config.toml
head_dim = 32
activation = "tanh_gelu"
init_std_o = 0.0085
optimizer = "muon_variant"
lr = 0.0145
schedule = "wsd"
decay_shape = "linear"
steps = 3876
Each number is 128 + 32 x the weight over its row's rms, rounded and kept within 0 to 255. Layers, rows and columns count from 0. Numbers have three digits each. The size before them is the row's rms in percent of the matrix's.

# layer 4 attention output, 192x192, rms 0.129, rows 179-191, columns 0-95
100:144181096086191131092135096064183146157127085142116100177096139138136131087126140144099138112109110162157144099201114150072149120131102092053098164092096139207137180133146132089160148117186159139114183080087096118133149125110145147169105165100156064148118106168104156149191079098181172125
111:118167135138153075140081171151148123081107106151151170121135127088037117169128125132139097136106161167165069117097128134114160186189113160109158099159130116103115112097122058054101125097130092115103117113110160107106158154197135117115065157147123161099097114100148112164120135156127114161
109:164130145173109132111161109091211156148092158105105141103144132109126143085137174122147111070123100097113129090160097116181099136141115160135202116173165116122163103126139124172081119109138191076164107165152127139105086145093149147111163151128122108142150116168087141108146105178155170175
101:119125150111109123128119138068143134140179152118152151129140077099133129105097132114119087123076134058120186107167151108133104110179178149135123111161103104142102124169207151097181078116076104135106217060145102151102135068099145141173165135126154138122098106131156126071133150124111096110
096:142139103132130166091141164174106088150103059135151157182078094130165124189102163135153129154135163112115135171128144172125109097083196134096125116105154163130094156121217200188120123133133122130125158125074159133122123111124129073118098097142156147044094150177105114118150112148136128139
119:024146115079138124131112158126081125145126159145120147101114112132127159082116162134159120140113065138128114159128105107106125156148124185103066060150055082133127165124143168161123032086155160136152124124137106068116177073140127117179105133150105095136128164139100126150127107128160146141
103:158138125116098169128084123128111080158200114159114133149102118109138138136150140128122154118149110080145130146128168156122121105149105094158115187194124173124161127119191161151141106145036136150094107098145102134128139109087103050120167107147132106136145105132103110158125099128128185162
100:123133133112185096118153190176176153145095165160127151131139106108078108098145136080158109112171117143161154110092132156116141160096132127106117172171187109102077086070104167105124091144101066099127139175122153148139099147192075203099141167166136112128103105150120125178151165141145149105
097:121097162084141143137115076163093114187189094179089143121136166153129116099137126150134117159137119075082123090118151167114132121081134133120063119147182135083128152170096073126155138094137154142124209189160150089114124159125102143113150114129068175115116105096090076080102178112124109143
114:111122136140129180174156179151072157077101154075191123137150119173163137146108094210092128133148112112140068134134161115139123145119160137147110142090139107159145144097135131131203115142111054053154102125071153178137086124127068107119123184138141089104098151098096117128100054123090124065
110:144132048103125119090078117132126090151141150173094075127102093114189130107156138133127148111157170122114128109079088111157130079175088131120156107117159075128125147127144139156074120101099109145130099195109109120158119126138126166133172123181176162133153114079105122157168126143116115166
102:168162111121123121117148095136136141073092148102179174179164103172112139155130158141133080084135068132101163166113076086069165136122135108091185178089146081160208121100076125089142114149137098127162140181148148166150077154148120126101122091099152105171148128128132161188095164093153126150
081:164138103153129146123104148093091145191166145083129183126136149151154160139138128135143137112140134113153160125124129123119107135137127137060138155107142159097127127140157063072085121091134129125149096170146139121202057151137141118131135079170129107108147091143108175146128132087174112193